From a checkpoint of a small transformer trained on Wikipedia: vocabulary 8192, 478M tokens.
Each number is 128 + 32 x the weight over its row's rms, rounded and kept within 0 to 255. Layers, rows and columns count from 0. Numbers have three digits each. The size before them is the row's rms in percent of the matrix's.

# layer 9 MLP up, 768x256, rms 0.193, rows 353-461, columns 128-255
118:104142132173098119174124115107113145163111099216103125089173142192139109090164154062178149145104085126080120050127152073111095127114093134164122133113144216096144158135135121142097147156118075133149150139113118136149167142100103113195191118087121103132125125144091166143078136117104165080081092114123158161130166130151115148112124181088139183127162129079105138178107134124171127115104
112:081113126125122144110079200128091124118198104207153113161141124153104079139138182117152090152103126145098149215057067125146140124060111125133119128104123179134150084159191086166124115150140124148110107115141125138104096130097150104127198132143120149110105104134122116161129209119112155093106171151100128177163180093154057094113156115125169082141146111120115110178111152127167115120178
090:108073222162112104113108132115126119112146147176116193132127114158077085101125103117179112124126077141098128120072167085066212109146177095168072122106122126181116155149154126186133050127149134121110161162090163103139166147162186095124113125096141118132130063098167137104143092186121085103115114117120109147161148085118102095142159083109163121120101100209124122196122124116128127082131
100:129126092139169222123145109112096067130143147139117119166082148086084128153138161105135107186122131086135184078125162046099167127151142083149084180097083097145107081127076156125143122188151168088130114144159126143072176115185122095133184079152127142093087076188118137140078170123078174133140143077119133141082152165184080084103133150067147106167091144119075125081109100099104145086112
102:112106164158130150134155110186094112166105119091073059162134196183107094140136103161107147146146154072140112110083118136070084091158174144103105196154164136163111114177137123046108067124132153158158132168116115096175160130130087083106184118087135104067091156104108139117163110157119099094158098145146095116148126170094140175181117102133131138144148124166146097153131153085138187145162
097:133102145137097174189139144169100153124143085157051099121094067175104099080100073150121108151167131114145092187122154126166129113111175046150140140098089159141152139089096101115146161171116167113113155093151140089101119106164100124192133174152119161129121107110104066122108133155099125153163221220112152183128094093126203163097155115163097124125152153171149143126126173128177170115119
104:165136131169133152076045107101103137100146157157101128164143151138093158098134108128072138151108138171151096145146149114100161200226107112119078117141162086129148113090104154088095094139163161101084163114171154076116109093085170126177119176144176129148130133195085133087100143123134133081149132106135135117185189107127128119177115075111081072114136102122134112106098162137088095138200
115:129122144190125242137087127163140206116132158166094164071143199148102133146151116137169166135102138140103090169096135104141133133137162181080119173121095099099160109172079148117150139078165072126160193149130147119129134126061086126148093130090037144190137107119097167152126124107132108109103135155082179124150059179102136121133064141115079131093161137168149120190151132148109145162111
110:129153073133116113093189145123185159155116178143176189115151086101115126144116116174138066075189128109091153147135120134105123114147116146146061163165163139100133194137185138160145076155127119174073118194156080169120117111129132151102128108136124104163095155120158150115200043122147171178123175152144142108074151102134150175131123136107140099126119120141133102108110166115102164077126
087:138096093181086072114101087121176101099119195186145116152083187141120112118156132079144041145103134163099118173144172100130129127112112126103149121127125161151145142115101103167082119174118129106125157056117111123147121094115134132115133139075105136197138105158114083132132140121129107088118093112131061138135101184126175068111129173089115083158135115125105094115079109087105123191122
100:130102086126130141133132141211100136078091158110148136125169119151083149048103125114160103118121106108143183154173135122113124165100164102160128110150117159085131107111120054118114125107121156094180122146171104172141143127153116115171046175136127146163149124088139096151109132161126147168040073102189108164100130164151110062158182104094157122086127142086130142145084118153108082135162
096:146139154068122105101155141145148175163122089167121191123061133162124148127106109155080124126153159102101166150125091143114190132142115111115120089124202151147173119125117167127169091107091136104126163120149076160142158088137087115163208155117142116164165093159160139131108181153123114088142119140137193143142089074125141117180072098062174116125144044183130123098133146135117143145138
086:146133159103167127141159091195139108123136127050099179099123157139034132081151167117058111165090159103099132121070142180129122124168116173156194114082136145120144102070120149192097082128133152164136067125150111205098117112108089132100096103135102136088119122145092133175144170149130128092076199135105122047058091142119155178143143106171156132155099096155143152150146101136143188117125
106:118134086173134162089122131116102121175160156094070131103146162126186178163125120157149117122067182131098132171169116076116178122137171111063075111077135114144083153087112115084123105122186148119142135106117173154080134121169143123091121092135154208143133045158151095102116179142164124154104070161165117138131076101107170167139125141168156087153136121106126126155140135135131139059042
102:145121084113098119104123130112146086177148084153166127137131047161207132112207156152137124106142097120100086106130129117107089073095125093136127138147143172107116080157135165134086072095137149190167132204117098078111139104160113063153120147132088124109133134186140095149123170135095111117096068172070116167101172143092170154143142126166105105113111129176083045162155119105139124146126
100:126149136160101140165130132059083107217167104088080165147118063120092109093174107075139167122128084112095161127134148103072111143152145209105154127162105129156111163091105132099093101119105133124147079183135201143155140151171114095174139129144121181098137063129106142105144058107113137115127114095114131165137163114133130106157140115140087145117130170175134175119112118164130114138109
087:121058165111094133129116131112137094118182136179114089101069110125128127098169072159178136083159179134120154176160128082153173167087164144138165122114138096126089134158153116131101115105134127108074117129166172084087175179085126121200082155155142126126117171122135113100165147133135157114123043156099169169141123073214212112120119085140128126186141131140092134097113098149135083120164
112:132095177150098162138179120135121139119165186120165102059033097111071124147139158071127159144073132142094111105174107084152097158178084121172176109122081123145098170137135084147150084110160114136130145100142154120129127113144137064118177160098169141082128089151065083166141124135149104098150136072099146146161121113154165130169198123120095102167108125097167064112109182128147162122165
099:111053120116129145143149090109144189095121084130147137137137066143118141100141134141116130130107153073111128135133104183120137118115109090146098111153045141118136103127096101164137056140184145169057157105109109120164126092149130139140153052134115127152159089128131151116139130104157126211114138121131112100160088138139103096084091082100175074102155158121228101158133114145133163164153
090:156130082171095107125177157124114114150142125172154106123110115078160077111110087114138117170146123079112096076180081137079116151098119085129127114144074131046094112078173192124115126088087112131133123106136120120100137165170148100164110199084129179141152175126122107094179185112127077176145107138114092106139140164142101108152093151148099109115106118101149190080106164102100094108118
107:213163071098105046125126157083201137208132142144151125103148101166120112178099102160115160074166052095130133163160174126127121133165123076146105113143083145123056062119154139098084106129126138145118128085066109144140185123163199172152103100120153175107127084151143133156097110148082095144106101095158135121097176108137084122156144156130080066115124165105145108121100115109113076060112
100:125151108138120080137136108150209154127174126120113170118140109135088098117149159111150097147138145100111135182133177145166146097127100120053164122112165042150112105123138158156131098104131150178113147156086172099134152100102113134135155132165094096064129118108085125165155137154204154147164153091129083114140130111138162164093146098121208179089124093165148216113107137104129082095168
102:141101134073156123131135137120149101121177116127101145078139086136085066139081084108159076158173124114122152089163134080144126109145076158126163184095101123108073069122102102091130139117113130099067124110150158096038092154135200085111132149109110132158123157127096122151073145097115085068134189072114112204177142152094094102081090102152100165165167114169128150169141121150112150158092
087:116158100093155103096128122136130127157117142073163166084133127118078092158136095126082110115107099156122130149096149095090139165156122096101149098115172132138143111139128155156151111136136087181121129157140149170155081134016111105096137095166144115096096098200087139104135111159108152150127159112106210136038100042077144146111149100100127106092047141107179126068207115116109151124108
108:050137093145129152089087138157095126101135098104147157188083190074173146093143144125228143124154087072065129139130111115104154148140101181131082158062107101127123085070093075124078153097139132140076102136074170145142148101083138145098133154085142132150112186125192141128109139118079127100115156109090131111134151149062162108177088216109108154137136096140137124114151123144137103168165
097:191162110153088180123114138132144148194058108091126130124077147148137097118102138139148152082134102129155104101159141103148128125130137111116138143181098144179090139100138104137165121110115139175118103077145143136044094142092176124106149110146115136100109094140080063129115171217160168168144110154147118117152129103164096132145095140127139106083101117160140122108108122109115140180113
107:109118104073154150121120120162122122109106152173127097117078079114144154130114081135168100155154156070131082142197159156124086085116134117155150218103105162150110174099092144118132120124041129159152114140168112141133151116086139173137087144095196139128112125089180193155103142113140113107162179156087110145095106128140103190104165171112080045167119089130155148127093175077114120103164
098:088148149095066127078199063127120145144158123195151083177121147121105111114074133141122145177062088151134135136105108100140153108105113137175177169185171126176102124095162127146155110134118097107089197147114171146069131165059113165123077143143181159119166121118146179113136151057143117095120119116086106127141087166130085121170139143180179152114068132094150204108198233067135125183174
107:165187092135074133133136139134118090140061130144124172154068130117114108181101129114113153105120117102147160116086035069112132113180097109087093180157122142127114170109145078063044189120102198119135194199130146172163165165122110095166107114130146154091067088104084115102148166117117066185218196174119117155104105133145135061125081090176115151181083134150121116101104168178139107141096
103:059133149127118129140132098099078131103195129130075157067184139126096099053177149138141115183128094120107122140122120147137114156185175155116088163178080113164119076132075163059144120171237142092140089099112142178122134117131131139101099147129157120113167148136099140142081121121157118100067147154169179158141132152143122182134145110109172076111162130134066213118162106161159199101155
105:117154117072108148127106131158153110110082155152148166146137137153149154126185134107150089167166100141138180128156155113161122147095153112124066115142151135149138159155116164128091143080157123103162153078129157099082111115195143114090210067100128143080132220141103170155137103166157104164136133161074100137134163171139137176144075108153099108137068141103114090130077173075126164165133
103:090196142153086147115169096186115112124091110139158123097129128106167136159137115156159155130104118129119053077117181090149107110143130143116113129126114109164142114159132161144145144124114160095143204144040136160160106124120098149091175120143153159158139123088109112181167164126175123170095108149107153109061114134134131031139130159081124145072117111127086059095122122188116169082129
108:122146134121148105134126151148062206084159155098178099156192150119178136117128122104114149091136186104108124085127172162163097124078096088157135112141152090151089101160156184146101117122101145157127036093085073083099145130077139103121161152148098139175078161134038104146135113173112125127076060108184098147170152119120099111140178111133195140149118093092083127125140153057093123147098
109:158231143142096127130137122165147175182128171126107158145068180088094148134155091123138119159130136097102107049157093143120076195135112123119096132104117110127130093115112086142134088152138126076100151100124090126120076071103096119094099126078155091138127174160140118113109119094139145079126161133111184139092153068163161149159145109150099100116091132146112116104062116121114140061106
094:154125187128149116158144138153108101145137127140143129155131196092171064121076101154085156078143137147136093153112076108119086167127079057133131126143142082133128143141145160079108114113094141103192140095144096049113081074138072156161145138146118150095122088114134155178138126086149101112159147116129169151114130143113113155147085138079139187150133081099159147035135135095097083135096
112:146185119202154101146101113157172101185207154117095100145135049116126107060144120017151126128137129141103180124115108132153128144116152085166097126146143150115122094087096110116166091104142178107155121139092190103147125124165096101131167162120149110136125131128082142171106174134082129117110114167129110119138199128090113089127126243113087155090122148097159132146122134151192128145099
106:055110076136146130228137115136086113135149124147092138120112128120180169128068127175132077123100138235114128199149079132124087152147108122119145143151122098179093109104102058097089098165143122091105073078066176101111128117159126120195137139158154179084122169154164085087116184131169081083123093117125145121115134138130077152119068097093063169116112149147143170113121117114120078115152
105:119133127082117125114101128152108125167136137184139180158126187124178118167124153093112106069121100070059120167185160136156124143124040093134079067176118196111122147134152125143122154147096135151107089187139082109137162121139160129104078078149123150120106158099135127130147091139145134104103117088112122133085160155128108151139215093080170116116194172063177135155142150151147060181151
096:109126097120150088167143187139171091160163140121148099090080132169155167163166152172089169086111173107094163115132129130116096116146123132160102162139089118098105120160134099162154100100196159111182138072116107185169110120094139102109130102134188194136097128064193156099093117094072129085167121084165116072059118122093105121102155053064069181142124128170124138062142184147124119150148
110:128142078160118126130148082103105162079118142163145152110131145182152132159150163099120106133175102130174144122127171037178093111207161130214109147102102091116116148112123077113101096090119069135144128140117094044159093167052106129119118125080124160136166138132113155140120142119112109125160106084132084137114085156082135120147145081177156152125090119081153113122176149135115186126135
101:096114138121112140170161108127121091105104096099181118186168106159080089120149109119089123134105124119127163136113137123082196123172139097193156112155127118097141118101042202148074129174191111100141145154083175139087139134088119114101153176101141180165064073120171057107143165179113202144126120198121126125163147106143096095103111130099089158164111117066114123161095200177134134131129
093:087135158139145121087154094106081151140134091097147141070093128109127136122131097098097106080141101105127130149118067168163124105134155094108109144040162146091145131171126149120111048143143106138123188153148167129164104153157149120134141126149089129169178191118139143133150136140174170135191099118062142051141135184076133083161103077155123121154104165120113149107103113106128173096081
100:110132090099074133144127132139122156076140133116109057097159146092087134095122120175118081081188068064127129135163168107086174174125106128127198163093177077097121108154166156139106114147133153136138163143191119075115093121146141105097167169104112122147106161107086093170152147092127151144101141053112124094094144087179095108159124058145136143119130126094157211131157076164144116081102
120:093179159121070157128093183132133159170130093103124092087194119156138152114115144111136143169127110141146101159070156079136159106131137109160123142139034163098115086112108051111103108149167094137169182107143122111142150124122168176130079175121148162145075110101174140146143150142146100118121094144093142117134120208140153097189180189103111073073141117167092089133186149153134135088145
116:132106115080091126113118145119132137097112213126095138114095165135105175118136121111139131093121113122139145114152201120118146069203143189201133099102124164124132126113141128127148157115129135173125146109182163093125153126116138119041085112159139112146119127126087191132098154147054117109150089162089117127160167120159136116145110107171082157148112119125153117153135123113118097096142
101:136093069159124131149057225140108152127192128175125132098123103147123141123127124121126093111119102138125171145182166137091144099084110059149156102108092109121145141156120186112141101056169150153173139142120130128111152116158090118117134096134129122099178129077152160210076136094174137056134146161096115150168145072174159154127124080180175094108162124158101140114158103106137095138158
100:107168102105090136107114127074192159172101105137114117147103114112107151068079132151154151173093136139132115075140078113170107097130125125135188114122111078107183158106152145119118169139114139087129110155129182150104142127150167135165129186091062117134116103073120107119110103134195129100166136165122149073109169171095082149160098138115156190121102079105084096122092153046167112159142
080:114162147051125156105115136122143168144143161133111094171095154094122091122164114109120132165087095145192130126148113154113127118107137131114066152097163096116134137123116131102139058104120130112193118107196106172140117149090114094110156159128100139104082176153148161112129200118108141154097194100168125105081085082133135128107125121117139181127188102093162132119085162112130107104053
110:138127184119143099079155090157132150136121063116131149105153108189098150160116112144119086166127152098176165155124158163161157166111165142098123090171104106078127111141129089101151135106125099153118171148120178117164114077151113145119117155128099188143059173151184179133127158076138147139143093150125115120120142111113116162142072228145088101074146114107114183176186166105088142139113
107:091159123103102137133093090073138116124164171120130154115123130153139207117089108111175101123151142141127121167093119117113092123102127128103199089163150120119108159111078177195164131136132127151113114176095189140082155060155093155115166134147141138094097145138130106120115181131166094093150193175137086106076181142114092183105074140129146168139057091124094090188106113141061105109099
090:146103072110092127082129125141102101175150110129111150121086134100145125112133061089140123155097118142092163096117127128100103076116102135133095123095111108203108092138136123147076122138169138117094134084103131129112122090161138132130118134153152181121088087130076123057158127180088147164092135181097166097150092126088074146156104140094106147110110121170097143144085129175108088140176
113:096125144143075095150135073156158144152199037086143089176102063129129160124093157050182171100148143159071100131134128154107124087183112104190138140166135131137105092154153171153163085145078137146095084148108176173137121139101106097141128091103104104082179100218097169138134150132077128166088129133103165172050125091144098091119109161155151094117120114134121103127137128114176096140122
105:061108203118120157085051154173099103112089158174128139112123199157128165121122119151113151137115152141110150069104069074114148137135134149109158158128133117175121094132179125157157146157147161150149179204134136130177134088118189125116136125122154113121099066132123155109119134093146139065166094125131136145161124112099114127087081182131155132107159083144164119161065164136089127100091
095:140096152093057098130130193069138062126151116153111105158188090167144185134080140143151138170131180079103160159161071136096087157135089113122132140087151176128151109130120157119088142128122140139112183123100160155125146133074066084059162134204183138162158151101174103134158078097182122122125155163121094122152118163130167181076134130121120129161150186139172154138079083108139111127081
113:080108122175136120104089160127199170108149181175124139119143143176147093099193158137093148172092124173180084175089100152141088141136104128156116113177103131161168087133107102173126096131128149102078145113139103100084170091162093080160127093091136127118176137111103121138125138087131172197107163120185126171112099172087125091206120168133128119125097162145088072153166139073108092080132
122:133174102135119133100106109085094097199169142134104149183153159108078119122153116140115118134116125089088059115128129102108115132117091125106131120103127131165143091094078098132150143056147143169102162106118061060124159097079146087084124149092174137037069150158136167147160104130135098173152172175160098160090113066148145131150124135093134093150146103086169088155133146126191183115089
093:126161107134137134168165175153108093137142110106188161134092183154124161109088110096088100162137082144131071147091205165133138080174084128156154120132135142089164188132124092151139198109109104157114115122108181148093105149173111086139145094136148114110171181095182083156132097098166135104203129112072089155136167136169122113107138131109138077139137138115100158174119116089132072076111
107:080133092132096133117193126125089123141118155175184159066098143141115135134145102124175155043106165097149118149180127097102204202101127126189109113054087127140118178112125152185090106149146093126148109171145130123104117092224159121090130210033127068100130076104142088230071148134114099124122152149137148078195086168159120165147171129115142133116109134111083137118182125139121132192111
119:116124075118105172130165121123115124086150098080156128146095124090167109096095056108149127142157129101093146089113127085126128117119127166190172160178163167106110147135053109088129105155136172106128096151104101116155138088111196079140114116141204129189152156144118126198150122147104136185124148109101146145184182157139132114133103089118075140129118183119118071141103130183163099103097
092:131103157150129182136162153124112138126143137198141130104111099101126153106134122151116144111163137136202154123122158077128125106138165143127091133155130105198115096182144143152098147098173124100080121120181133120110108120134115147150135091096132111119097104122108139163144162096061241066108177143091131153119122162151177095122085123153128161091100162098145174130175165023202080163125
101:123105132139083179163128153165166128124173112166100095115145158092157112185088130184159128161197067127177132120092141116197084142146174098093109153122132094186143153143107063157118111146134170112091159147176121103078110152108156077179140118111199162133126101059133169103078128089073085130107097166135176148052097152068133149109086141130110171070121135133137132139130157153118128102148
089:196174129130120106112098093186138088154116136178124131129079101139134159158131089152117063139141183082075109079166130091163148146110080148185151080135139116110131138164149177107152139154165140127141129124132153166082095097060140143207144144092164119168109178120110174119086144109069171176134067121132174137156154166106125105101170084095114165182125122135136081134124108068133128115126
101:053119099102124164159102129135112116116132163117124162127126144107137106163050085142133106124117064166152104104149124125107106096159152112163092125123155146121078159131100135122098087189136113137099136122081146065077111080184117139122077109177164127088186111174129059207163150103111118125176130148131164143133117115083117123092084119134116171160111089098112121151166097135158188177118
099:100128108166126135128126133118185148154092153130084176124117151145125077063123111171170094154075094118155165162109201142121135158110106093076170132075133067146129096163094105175186139143144085147122124111038176150165118154188157152140167172119149081085167076167129143122080105160176070139142153118098228154136107105133129147085180101081174071139107110151117165110183135138178127159135
094:100095113094120155091127098166093167108132118124154082089143077117145056162120118155136108151101146162125201132130177102092126150198151102069149131093142157143163087131178097142113096102105131073122091119123142167148152130130135131140124132097129094092052147169111130120157122114128118171136189109157124131114183105065113121083157207095103146143106135152127095121180104199157178125149
097:144132112138085114152137110064115146122129156124148140169110114169138145124190097119155131143108136136113138171188128109107145163127112159125051123195110093190165148126145085114107149179139139104196154117106114119109134095140087153149115202114132114123126107138133139175108162145098145175068138114144147062170115115134142227088123127067127108094107124095128154175087154144191114190119
091:141219158120078089155178136107164128131164133082136120072095081178077141167152123073100099166120144142118139129116105120095118117100117117176138099098117090139135148119122099160155141160129088152093132116123145108096106065111142095161144157056080101165137136166112115153104142149121185155164144138103124146164177158111161188187146115104125112108161094191116138099086092180191118168138
095:102154121142073162135169157124080097093107057122200102122069116104122175155145118109085117115106125109127117126089139102094186151170149066120111106147099138183126115102103151169077096149095088113131118082110159136092178194103147132128137069107113100147163084126161123199096129226087132108170094174086098103165111091095103150149150122136134119117145199141131144105060045132116148114151
090:099177161120140153087112079168159111098043116129087102167095156148110122074103157171132159139112125168173084105166170145114101094173143132157153115082169080148141090141140157103139080141132103134135091042136121158172099070128124133119134149109138089107122142090068123116062115148103121156117099095111070136131165139135117138115125189170097144188094134177115109153123134074109182144077
100:129094080119114174124176132139141116107127143153121174167143167084215146164148089137131132103098056149162144129139103134174079146114117100173133121110109163128073093132108169113115107062141069126172202189123164118108093176134098105173057109124164083111129128080151142138096185046118169147153155153084096098141116155124173145125146160153144183178105085126128127147137161147129103147150
099:180117165146079147120116135145142091137122147160135101103108157070104154119082102140131119136130112126114143074159175122142087086088096084082170113109121131143194093122171067172109091157151072106098161154080078135157135063120172153114089099112093154101133114147113137096101107164076174107119140135111146059097139124145090159098127174142159134117060107077075044117071116083075144117104
096:172056152062131186170167099130191144119221097080113115090110103160154101113112109073171146064174136104150156106171166125160140100117103142125164132100107077052100123077062104115097114142135117190089136140136104160069140149120058080105170200050110129127100114102113119157113189112124115134147162111151119114119129125135113090140147177111135190152084121128127136174130172143118175145126
073:091041185133131159113121180129119145132156133152154146154075111169092099101133146053097118098161083114139126118125118166110120180080140084114153159123174145099099127138094091131148086143174099216095145161146165145148124191132133113136125131122159155189161114116161162192121113090117063152101129138139153079124088146137170132086153185131144121172121127099164112138106119089173124161165
097:114096134101119146155117149108130118196147184117034128156154131056098169124132112132151153163192053145142130117122142094203066148067154151136121031137102157116127183090155104145070111172155149071119126109146110124083194118085085098134158130102118108095121125135107214138104132119141124076129167163155152141146119139139149162127125118157160142063100095147165174093129120155116116107103
096:055121140114120133125141080156091073128113119129163032145102097184089045216151089090186146152125128121126110122137152093095113124142178085078068161097145144115116115057108123103103142086192198132105165166107155104109152116157105123099106088186119100119116099190129121186124121126142113137100162112146193104136134136081120135145117115094147146207145120147102158092122156169160109016179
095:104068114078124144128149147074133101144097106126182150126078134099118072172127143077098119152170120115140126142125136113171145124131092141113103181114159095138149129151166127110138142156094160149207153106107150125118173170168153107131142134051183116120127123097132109186170148173140112107119118125119136120092134111212107017176170179165132133155166127120157177147130088159118175137123
113:163111134090116128107151218170121118055155142165163122099142119150142136110113157108147120114128086147148076125152134163126182144165098099169130108081104065151160145122155177156128077126081138120152138073113165172154133115172140127126064198123052120141141131110118112108130118172086121176150079101146129189174105172108180140120066141110084083193134122118118147060056209088095130115132
108:150130112132138136126129084151104135111123146097101149135160137096139112127177120163153160076100147098180123114101104161174151163153125100255128145115128093124122168130103106166114091129168060141107097079157101115098151099101177181110162114107080140125147161119085078144128137165146078158087118110118139112160174127113125099108169159135118116093144099158120111144117155094149134094174
096:149168072083110169170128151118152146156145137150157088104092134115171060150103107126101145125115098054103127135109125129122134204097139106089220112086154073155082124146152127091135123179180140171153154169164127117077177107151131090158152144136102100159064087098133140176088144164061113124142096131163088130158103093063124154053124163145194186169129112127100132155079127141105099182086
112:131082132133180146179088185152131149125148086177190148128176092133174142103149087134141126139178226198163129100167141198071172174186112123186117129108126124135094136112211119096109106121110128133045123125145095141115126128081134129122145133146130179091139185079103143144140139129131152130101101171120109166084133158115132136147152170142102161195136126113137121072105146148177151146172
098:174075069133058092167177156154159123122177064106176128122188235145124107155105140181139149113088128156123074129127129172143128123162118141209151111130094104170070100123127095116127169149121195160169143085112115152134152090116156163124113117141115116141115140119121165205120116052171128129117098129219137113121081155160128109174084103072187136148077146131132127127101107150129111128100
098:100121121156137076126100163145104108161187067121163107143049132069128110163113139140106151117142115127090187152173132103128143114088181150131184174088098041156134092102183135164126071159151117074163116101076093185131155079133124143199158134130115154156105116125078117179127114131109089144160102106119095112120093107102163127098110134102121103074120154130088148114155107044102152106112
092:109156083115149113102136116079109089147146141102116159116131123126129104107072156118113124097154127089170096097087132155097128093154135125134103136118110088134078108109110111141140113161145113160137111184126144054140095101153161131163125118129133084120137138169122095209124116130145120087114171190076072154121105103061139125086036122150103172122134163197092133132121132211149088063098
108:204124101100114196075169184158165162154118135075138164099104173125158131103127135111198175118179107198111162172129110114135173121144125143146076177090143105082132153107124147073110163108070133095075170152155089114042094150112077145188104135142135096122149114103124138120084147144131183127086084184125141134121076141086133144156151109115096168125076127138122139103114089117167117186080
098:125109111182092110153119164123089118080148178113190109183104091102105102137202096120067089196129159127189100116127072199129159096153125118106192149148102135128159072148110099125098075120103131095111148144078147089112189136110121154114097147139070149112185109134133192107093125103149115066153107178154132159113154152114053180132192107156151092155153166143140078136134135123125192140048
088:092193175121114145093125129156129166180120149145171123141047180167111131126079090156167094141132145129158153111119166107155192089126081148133154094147123149148136151105152181162132122125118151145084141129078140127128170168117115150129114127121154103146145152124129136149167128248095157136077155135129117095130129101143156204075148117148114121141107127146068206188158083100116164127163
092:180082086116089101101147097154132149114132145091169125133120073196135131121162166088146092168125141115171094129141161096107155145166116078143129143113141128112146154108158110169120105130148071114122143063130142119142156068145151212116200154154148218167096137123073179076111120084110128083127166095125171175091122185115161206118128143135098121091098117167237112153116108139081134141086
105:121148169098149179159097120171181132115094075118119141091121163189085116126128149099171121122133123107102164167093173132151134065103110056128120053085070016110118128112117090159132119140128105143113145110106190103066127131138080164120110168113165116148084181144146065106114172126106098148143150115165059086113132146138150128142140155087173188180130131136085052091116124162119137101112
103:112092135124123124169146096104115079143145070100111183153121176064126153143149105168158092110087144117165052073091096103131185120144166200126105066117132132148186108172146178114130163149143203125073144093115201120104095102111171155049147130107133169199092139157154138120130196159125119124100057159132122103072160092121166127103141108122148092118127090101170123149112119147137163201160
107:168104127112157120143077119105181126179096059114126186077077158169168126142144117164097082157091182098199090079184101113107183084119173080156156166168163101100103107125112123064131165155131136182129183162113073126132130090131161167130074112111117139111109125147138130121063123133128083131157121100110066159083118085115156085053140133175227160090122131138179186130155120160108163171105
086:129130134091151175137153124138127131167154157086136121124122057152130084204117113126123133107140103144166145181106111117154134147145058114098107183105123161138048116112205148130138124116131089116163152203127149116123129131048114066169186181079162121119120143151110140064080161103136105074125145136141107096122146070119169076128112101134134126115115142136151051120097088146075165168071
091:131152134112135108116160100099065137168125151182035160106122155080151106132047094126143167129100110106162153111149128114153108157139180161151143086170128087121143109147130142183115113122095131067107111155141136074106207144078110130086143176094061133117065056161095164091158155116100101165142123155176127114156123116120173109117108093153105154146076105160134175133162150163077088175172
103:118135145107081145150117153179131129083097167101118138168169114113124135164148130118140166143089184123152110126153172153089140103091148138182155141123126118114165101116175127038151064132125115114186150146110122162166184112129125063089217175134131139122044061116170158153125046148144170087115164119105139079092117126124118093090127051133169120191160114150118084126095123164205117092077
098:115137157131139119102086163111085142162071174164110115158081128124156195116113123144110165143164150145148161133097048119065092137117095108122194081115153126074115135124159104117118127112172085131113161165120157130128169143133086163132095150107123129054119095107165050107102180116168092095096129202130146085167100130124092173124085103158088117134166140215135143156112092122111163083113
085:153152121137098132069116125122119111111105103163121090133105158125160118106094122179175135127039127176109118105136134127135127115088105142112156164093131119109100110116107147129134087088083077155186158147121149049141189155132133092140105146112116127146109121106177075142116205136104144137072137149190107164079166158138148177144121125122154058128150128117119123100105060061137153097091
103:151131143112136164163113154154129160108078174103125102182133107070158146093119114094148134153121167112174131154127162157075161151166096129129072148145166191117124147134100180114130116128170146122119125077124170113149152140183112090130167113075140169122127061143174124083124097112189124174163107046149168173162153124103115127091093095162134160143096111136129145122112102070094097143195
102:128106133104123130118127135100081152109126118146192122139081119175166155142096148141148137145162119122114169061115183041142095080156100067088146091095162122114091145083150139110133147110115157065077154117138199082116152145111142112117141106143095146109092148126131147131115094133158180107133073107187183178173116096120124175069176133104134109155168127135166149149126128073122119111168
096:192077081191177144123113100146130121164153118097081104094141107177123142073111122116202147135148130074119149181167146149090145158125095081114162154151089123115160055139085101102122134106091156125136054110166183127054101146119076136149149182130119159101097042146132119113116136221115076151104119150080151156182109126127078145134099110177106187134113100114144117118059135119086100121113
104:153106162068129127080134099133116134073175128123167162179113134142133143090175108119174110141150108131139079154187168137075120180173030161182130151070145090063087135141116087147125127123122085136170112167139133170113153142121151096156120116177057134084146146169160082133173081114155148142169150134067108141091119121121137190095158155114113156120170145098145143108149107161118170114125
108:119124102145163114137124056097114121116112139167090124172080180117104132131191134115127155106096132121156032182142108090138119094143120105089105114111167141100092116193119112168137088087180156094135132081118049120141139130133126117118121128072146148141088160127098108192138122104078095064139087099068102129143153169075182099088133112142117093112173129135111057123107115126086127137156
102:152089155112131136080122139149089120139131156103141102139119115103131090105039156166115113106119123145114094174112132092080120192143228091139152114143104084144212089086140098145136070077153109114128152139089101090137144128161140122126144122131077169147157083072106114138098147137150097173119136154147200184193178161109171186158185166078123172130129116133135081104129122156134164140128
087:127168149087125148140134203162102170154155134092114135143135061093069169122118108121144128107097109124131125064098125136127153136171108110146108110116134095097142079169147125198112074072140138100114093175116097105102142124118196163173120188140112176126118091148146129139195149110254114170131157139093127155127133128135110142138104105174133116154163123080188138124106115130092122136151
097:106145121143157143111169152099105126152101133101201142160140095125153090213107118131157106117157107133088221146184096113105136114153142109105145140115154170166171150166150110073091188126101124043096162138090126115160105114101130186175116176092147104138134092113136067096089115156141113128058126151132129163120150114117154100177144143148104110103130150079134123113136162135079128153135
087:105162102127156119163114119103150104146152150134158181159091103159123129126079132084133163154160132111146137091109140133176155138148105104088158174098153119180117110092136126127170153154165082062117127194148121117099152092104131077163164162087135131154101094124165146148064148085097138065155120120137048127145113132099136129081120101135139124104138130108105116184153140168106125205088
096:125092142149088105138148182108097186144089131146131121131108097061168087118131101167117117125111141049154165089077126092060122110160123130142090108093118113140197139110105122124036123082186099111102116165126174110112111094126139174152140089093129184093177121168154108179149140134133104162090088151098153156129106167193125122147085087134106117159084120128098149105097165152152117136129
105:124115159149085161128103157160143135107152137140148142085116163173109154122104097130149132163121139097121135107127213076220122120179087133068105095169145070163095111142117138110202149147123171164080160151151143219070104144153147127133121183181112170101102174128114162146124076119127095026106169141133083172083119134102114157116096134197151110057122097139060156137127120142094097165126
103:125142141133110176134125112103129156133052123201147088148191115156075130122132088078161075183138067071183082113140103181131102153154127135091214112107081092116137184111142121147161102120145157048102167125140102175121090108114136163188148121112107142159095152080148101129089120126090159125169164120131090140069147132074126130161156142141071112106139090089108118112138155138130136121100
096:118162118130107107097103164125149108134132145104104097104134183177136117087108128165147172124138117098144099162102104149169183112141128139129097153084128087117128123102151095106106139165171163151126142145150135145116099159139109118128109211073109179141150145120147128155146084095134178128145102144155127075130140117084119091043169092137109071181102147184197111204130096140119145125104
104:128159194106083124079199141158114150104181171173075121108160136121101164151146132142122145127084139099169122152085119152073071090152082134137190141124107117049172133163166109111144136115140167081173112172141145175131118123110114132065137120106135150159152123202103176182153127142159116120120142116115127109127130113123113081123101124083172117090132073125146081082081139108076101167060